python train.py --n_kv_head=8 --d_mlp=1344 --activation="swiglu" --norm_place="pre" --positions="rope" --optimizer="adam_variant" --lr_head=0.00524 --grad_clip=1.0 --train_tokens=768500000
Each number is 128 + 24 x the weight over its row's rms, rounded and kept within 0 to 255. Layers, rows and columns count from 0. Numbers have three digits each. The size before them is the row's rms in percent of the matrix's.

# layer 4 attention query, 512x512, rms 0.0152, rows 186-191, columns 0-63
098:160113145143126121146134123176121148143131122079132149125148165121076145143150106139096138117126121095135150129143111138114114150136140147170095114135137105189111127122158127121108106095122119
095:120121101121127119119128090130136118097132140188172139124116103143186103123100128126155095118097131168131115109132129125147138170091102138100157145145146136124083131130108131088159133142125164
095:109118126138130129123143150102123114109127149132107105071142083127116142125094095121135140179086160122142096139109136117146150103127137125145146093137167109138113120143136133155141076110133120
091:104153117108106181118080082139145109105122157139056093070133133117138103141102111136155128139111129118121117122103137090117113155150111095084102133096094118115122112129143150118149096139121078
090:108082153132100143108128176158106117147132131134134112127119161105130135113127121131088123153109090118112112156101141126126123142169127115127125141129150124195159113127105121130110122140118116
097:122133109108090092138136131121124130155095133125106136104170112152121159087096098114175108120107165166112116113108114098143117184133101117129161120085156142133173122121125123137133145142143100
# layer 4 attention key, 512x512, rms 0.0149, rows 186-191, columns 0-63
097:136156137150118123145075112137148146134134149144143141089133133125193133097141126098119072154107164122132109128129111112144135143075168132155126107144140133108137135125107091093118167138107163
090:148117098140125100104103102170095123127168089129088129176149123168088131117133165154109139110163128073156154136143126167126124083153150126089120139138137104147134156153172125121084106125132104
099:130113103082131157139118136113117121135130164174122119124151146136093165103175169136104100133143076121118113154165137132117138159134165129161088131136112147194143138172118153092138167125157166
092:155109088107146107130167141142114126177162142112141155128161125119078171115154167176108145124169109152135124114119114121155173115153154133144138122120132159087134156120168167094100166120138151
092:145132142086158129120109099121096150145105132128161162094139130138155117116119114149159100125124144111112116125087134147152112121105101134146119087143153126155164174139123117131133132107143167
097:112084112119142148088119116123130099114100162073118130127129150120141151121142118140148150128175097091108103160094120182131152122070127144121084175146098102209159116117122140139094107177131146
# layer 4 attention value, 512x512, rms 0.0219, rows 128-171, columns 0-63
108:162106098157161149149108120113084151148111144140147117152164148091113114120080172127107108141140148113146158107122132143112112094155100058165113124122094135126147106130093119147118106089113186
129:125105109142115082150119151159138128104131101134140098137173192115133134161114113127112116112148106127181141149116111149157146129174158053116123120134144148139139117135126168131105117133143141
111:155127130142114106138127153117106125176132124124161123137129112154113138107088096126135094139138115108138109122097141119135104077187127074166094094109127116098144123117124097117147109118120177
109:105166171125133133149169113095118117141119105146112138119114082144153101105147099089136122165095130130105124141152124144101158102073132196105139136114155135099112138147144138113144134108108095
122:150159076077147122145119121137164120107133157133144191136108154097082141146156159145123091128123143152111133113143114105124120143137097138170127166173096115131117144133143131163125109101167162
099:144116082174104101193103163111173147129090166119104145172130172110164128159119140091118155083143143133106123174128090170129077130122133092153099132075119165154153105100100149133103091160141127
091:086167124118103103109133122117120137106120102109174092134121107136131136123087144114142094118139135110121143160128113154176096125137163116082109115121132099127131110125125123153122189157056112
130:126174136127146118086158101145072104150136126110149103116106094133148133072114147168117123135090118141131167111149144171160087145121140134120182141103105114111181131134168074131117147149108117
111:155124148172102154191113162102138154154115138126141125126134133144128127155098078079141140147132157118136095158103130138097118068150121104132053103118108139128150145132078138130160102150129124
116:090154141131141087119104121138142163152121102190138100134100109155118137117133116118124136115110111146188135157143175175139142104102171108088148119140117165092135145128151140119137163189118099
127:129113100124105099159111132152146124100112108111100114146194177128138152129113145125146120083165100108176131171104102139162140150184173077135106135166144144149117084127114177125093138143133125
105:077147086133101064116117123128169146119133109163160100157110162123147114148146114157103119071134105115146153171121161149188125152148108103084139142136123124101107141105141154131111146169140117
118:151145143119142144138151129108087107160127146134151125140132112162109130113088107099145097171134117109159117130149140115120106078150149083165120089125130101052162136151122088131142133105095167
123:115120150117160136193114107110146114084104137166093131124117143146090105141148158127150120153158127107173094135106141087151095147108131105136095142184112129169137128115159149108174163154090119
116:142179142099187131096108087121098102137110136124170097126091062104119120093115138148135144123109127159132150091151129135134117138104120137118148114134132141086118112114140115127149126091104122
105:135138160117187126171119089105155107123099119130136139083135098135127120096126170145146116185116130136138111098128125111119116104113094128141105126136109104135128115107140135111147128097088096
119:107125062135097072133148139136137138116161123094124137144182164146145134128103128107103098069146125110090135155119122152153126097163127098149106127103099121124139113098105132133070094119169133
097:135123109152151163198091113108114148157109141102139141144148154117098102128100135089131127141156128111171119135122140108089118109143118101152096124095117131118148130140104068137113141100114168
115:131110156194151108135121162115141167153135123156153114131090109171116125149100080105144122161136140107113126126093127147068130080145141109130082081108118163138137130137157115142118104153132166
119:110091102138139118126144108117114125111138109075132119118147115118123114095140150148107116118173137109075109104129156096148147136118093162138127119099115092164116123131166091112089134094121157
099:153141138112087103067119134167139081120133143122141111119128123095154110146112159134117140114087121142168151127153082131153147138126092121098134122126131123096112087151111137143123122102124143
098:133133128092118125068153130159121101113154127105113159117153127075137153108149162143091139104098123161115150121152086149129160163093114165118165152158154128161111102144142125115136139102120140
107:123159148100137159116117128129145104148098099131088112096116086134130129149104102058170126151136143136156089173107066121092147126111155136120108110193143122127118120164104169126142155140102140
100:127106075139101119122085150122161130127115169066117136179149151114157134139115132141132138071182122130068130160130094140133125130137115142129094134095099114141106087117121118134082071148168126
122:097183152114121148081106104182160116149132121148100115138118081123121131105133144131135153107084110131167148125156119155111125174112141157071186156118152146084146120115127128122165142143127077
089:132095094135085130090128176147145135132117146143133133145129162147159178172128114153097123111144139124101139142114123153149125161163117129157114122114111148134146139115116143141094071140163168
107:141102132123119167122134117135123115096136129111130126105124125109091142130114134114126135152169159110123101078135118087100126153131110138154135116149163080149128133147118107133147147100129137
114:161119211127158174148098100095151119130104135168086102107134090139110118135119166091149178166128147139140075103130092128089145113079097145107107084145134157133139123144086145119164136131097098
083:116133100196095141114109148134152153138144121110111134181139151184151129111133080118119146106143112135111139137129112184122106101133134121139137100055126152106148108123115092128118122185140092
115:133100108119101132101101122177145146110123118109139132157109162118104150131172128174135141083135122127096145103117149122154118161155113160125160168128134098153141152095115117110113138134149116
091:146090091105112134081119124135139114089142115127154110151121150134138134116154124175129091086147103143087133130123120143179115164170131129137133140158117100169106121125182122121092132152146135
095:138135096140091131122121137137153129188112129156090145167121136167135131137110138098153125133150120114158093146127132167083111098140120102130103121083123118117171139130103122144117123125154097
091:118128108157142129148108129129114154178159136102143144161125118142165159100117102120145134102139105141139113147136145152077121090140169138144109125091127145107139141102156096113118100138167130
110:096117177126120119169162141148120097124122123139091114079165143105141115137158117110140140159099133130118123131131110099150157127073152172102149149142147159162105128157129184107158148135109099
125:145139168119139166082164114088101139132143140160148159107064077140106125117129099139124138167120150124077121076157169111093146117099095156131128109124153092071124159156122088145170145126100150
104:162096097153109141108143140136126142132141147114142138166135152165088152143111131144137104100173128099110105106108167100126094136175095101142113092090093088153161131112116091131103117125122173
096:097155095141142123167109123140145162158133148112118125148118154099067114109138127090129155106151101120123138121164137134087131097093122122176097135119123167120103117087121145129136097114162132
099:132129119116140129111137098171097091119145108102127131140179160081132103073115184158110117122126131120150155100114149105177107162138117117143185163104116110137136078159135101129112166085109148
113:121117199114176123177133115104126127124109100187116129083112115150120134129160077100172134179118135142134102150110118129114131094092173155126115112196169164163108165153149163086174141169103089
111:087114155148136163178100142144105158112130109114153111113144144109092123157089140103135119167146164099165125116106113107101121140128149093151109110124122130182141123171112143110142157107096162
083:110137158117092141104138127113117094077124115121144125121129107123148092133131129152119122111096147108097155094134109110172128160127110139083165123165183069115108103164153088149159163152084114
120:103177135141127134144156128086151139111133117133096200110090110149118121121161090079172122128122149118078127132145128116103095136098157169132128132136176123100115164126167103153146149155129095
112:120155181120162113176110092105124137133114148165167105078129136114117103125113134146129113199131114134185113119126144138141108113143132096151108130169101159134124176126189115141152106147079101
104:113090075155162066152124141134148121132117132164112151182155168117168130121166151174105124111129082142170140151117138145139113122140135110178139172141108191143134103126158147135086092113160152
# layer 4 attention output (transposed), 512x512, rms 0.0188, rows 128-171, columns 0-63
092:138135058110168124147095093138187113153135136127115153165097095121142092190152152112138120105113093144081140122169123164108152098148123107121129103139120119093169122144109141097129144077168155
120:122102134174106098143120171093079087122120176107164153147124136107135120192128161097143099109162100180141124128156150141108165111124114094168116096110106123104162098135093147119113139122153132
101:162151083117132129132083097107143093111151132111130171124097101138143093179120134104148115091119126149110117096123145140102123092179125119109082105153115155081174145095125130134159140101159159
099:161144145115134102107162116126155148122122125141115117112162126153150116071119109127102102135121154094167131095132111093154123101171132132156125124115123110151066123122150126131111140135129133
108:130135097108152166141097119162120125123131064122148097152135104109099136128136158158130156113109130143116152135124169162141118157062148127140114162132100118161110161139162139151131086155113103
091:135138105119135154111083140193113089127139141131105105157124135130095149178154124136062144100129123115130107139109122192115117145136128142147155138078145107163103137162137144124129076120116133
086:128147110145146138144173163072140141158098112145094122099118114139122121095109130127106100128148114162140148175119117160101135109173132110115099073125158126062139096137129085079117141136147161
118:138117172125155157107167134089134151115121104105116124115131120120111105078126121132153114177102149125111150130099066132143126119158134169091130113186138111116129131143174103143124169134116134
102:182138058104126147134084128164152105134141134162114136109113099147117109173139108130097134109126119134131101139114185171104117102137115126123104104093124151132119156127105142105182094107155156
101:153127180141121116120122137100131114184143127124139116104114144142103128090137133112123113110141162163152097144088106156140156114169120144163112105131145137095125150123137135139099174152115112
115:154107117172111109140123150105083095099118167129131128198140112095119121179122140138115097116159119135179127146115134130116121150140137125150126108148128138108118126167118134120108089105152126
092:126140154168129122122143146112083105135118122120118095134105148133116138118123137120111131102138127202160100156124132155133132108133133121137113110103139115107146114114171143146087141166101113
109:156150083106139118132089094106169104129162110136124167149092080155152081182129156120140117102126135127129118114133141150114107098155137130116096115163131158100148164120120119125151144107163153
107:109113152130089143158105152140118133154131096142152160116105116093087160132116134163142111123133127141138106173107174072113116162083135123189115148128153208112133133142098148095160100140144094
104:181148164112177137130130097070217138156129094140108112109131088135126084106125134140151131152111141125110118131118099115126140111158156128101127102171128142103114120131107144098112129133153155
097:127145125082123132153126113118166151132116079152135150113141084105112153101125107146130102143116143137149140149131164091115126123111144118145114139112102146127100105143111149098167116132143141
106:126166081158118097101119114123080072080134170099100122166108134144174128168124135090080130080133117164135117128144148161112130128145124113128129099102105090117140110099126110144093123102144151
092:157139049090128121125100070147194120112164131142103164174111106143163111179132128125106145114129104143136094138113154139098135103144099128136141112110139138124118154143117151086148124085184150
103:178130090102126139110097114113174130142155145155125150096119121182154113161154108099144150121114123145113111120102125165101151092164105123121117129131139120105139146094142143120155140122137146
099:093174129133095104104147087126112135097140122133104154136125142145187168123106115094126135120129118138134132137158109059139123134113135110101149135108121093116131090106123119102095130130150106
093:127094109148178106152145147086169105122079138129117085157132100130134085135127169146131110139131119153126157113155112157123165106148143107134125101146105101108139088153102129125107146122125170
093:127107137154168120129175142096141144119083143113125098135153154104136118081142134133134128158129110111096174106150080127168146128124125116105159123169107100149112092148151116132108137126118158
097:146141098105139127133138139092152096166108121133122119107145108154145122097093146141134106118154128092142132127121142127127143137154132099181112125150119164108116109126061109113129119116154184
094:159144104135121146095086106174106092084155154130083143180108163140146149194137106115116171105108122107139111140104125152133100164124143145095158146120129071158109141131171139147119089114108124
106:138094205127155111134149137104143124140109108114130094111155148119109119091110123153109129147147149113131099123098089133139115147156128151172131122132162148132131107121106117136114125149102124
083:121122149157148151116096139151059100115131161129135111129094152113116148150141152132145162104124126137118134112121118178128115148113150144125100140140129119144187143109147128166130102129104106
096:067125098112116138166138120129156148135122120115153150098130140116156148119106156113150125141169112120103145109171129084133129133110098087122140137120130141110151092112082111115141141120141138
105:135122146087149106158122106137175125206117154167113124086139136128109158093138110146117132121156127118102099144123134114124144119116110123177146137116147174132127100119040132084171095099144149
083:138127148128107173089109135154095105117149154098127122118156164159119142119141125105133133092122157111148113096089095155127129121159098133120133141106133091127136148129171124169128168147094111
109:105107166149113133121135138165064144114118129099142114138125165100125156110142115125145139147121119121129124135111116116148110171082130132090133135120147135147160136119133112150103117137104093
089:106120167179123162102124166132057117137132152091141092129100142118088158105136141136174121098118114140122144127116133148138113144086151124089114140162126110111168140129179116145091133148107096
093:124141120090126145125086100145129082133158124132126133145132141112127152157123146117102140090158158144138105109117110160113110110158117151175107156102150125116149139119111131153148128129111137
086:179123126115119126094100091152127122083182149111131148155135136139168120156144105105113152112115147112139099107081106126126116137151107148107141148125120093174095163129185139153133142121115122
098:110124161127100105133185173118096142118085143135139128097172157115111150074111102135119089151149123102137154118145134071155129143115117128163159127097104128159068080146121134135136132138119120
112:119126101101153154135130102133169163150157087152118120083129110163138106089139128145139164138110134120098145113138130128133124112126121126079105135146152144116155157082147096136155142140114128
092:088134097129114147121100106147096111113155130111121168135099142124148163180128131117152157098136112154103120121125136127114102127104112132110125152121139114098208133094134101128145118119126107
090:172142106119117141101101097175171118119152134108140127161153136135164096146136120106102135100120135088138080116104137116126127131133101128172138127112117134189095161116145157140114130113134132
093:083135132136121098146166112113132122108119132098128152168137129096138134133101142118163112153141117143102146140153104076130129136121103117122165104146124113103146078172098118099109166110156130
099:166146165106108135139136154109103151145110113155163142063139131125092136056125106139147091150129153101155135124118164103142135128113136115154094134117107187131071140134123145130168123142124112
098:103122085104117120149136134110157152142116110145156184119130130109144134164111146106136114125154096135110148136149151100108145113124093087173142117093129150116128095135077139071162143105167145
081:084105110157147140156174179093124155134090130139110109096130127141101110098108144145148108147133093147118161138156144136126136114117129101099118100153135125084147093131119102112118151137132160
105:101142130115115165130134155156124145107132093128127104105179131144116156067127114151099118124139144081159148119110138139145105139122126117146117154097123124151081155128182104154133122155094121
097:150134155099104150126121146106131153153123120152177153083112097112090139124129127132157109154102163156130125163105161100113142117114124141156112123144115161124093140133131181122171152153141128
096:139134135122113116108099125147114109099099143132124100212106126114144130170161130140116118144105116138142128121123097159133127144137162160162137134152118108146115157161191149148104092113118114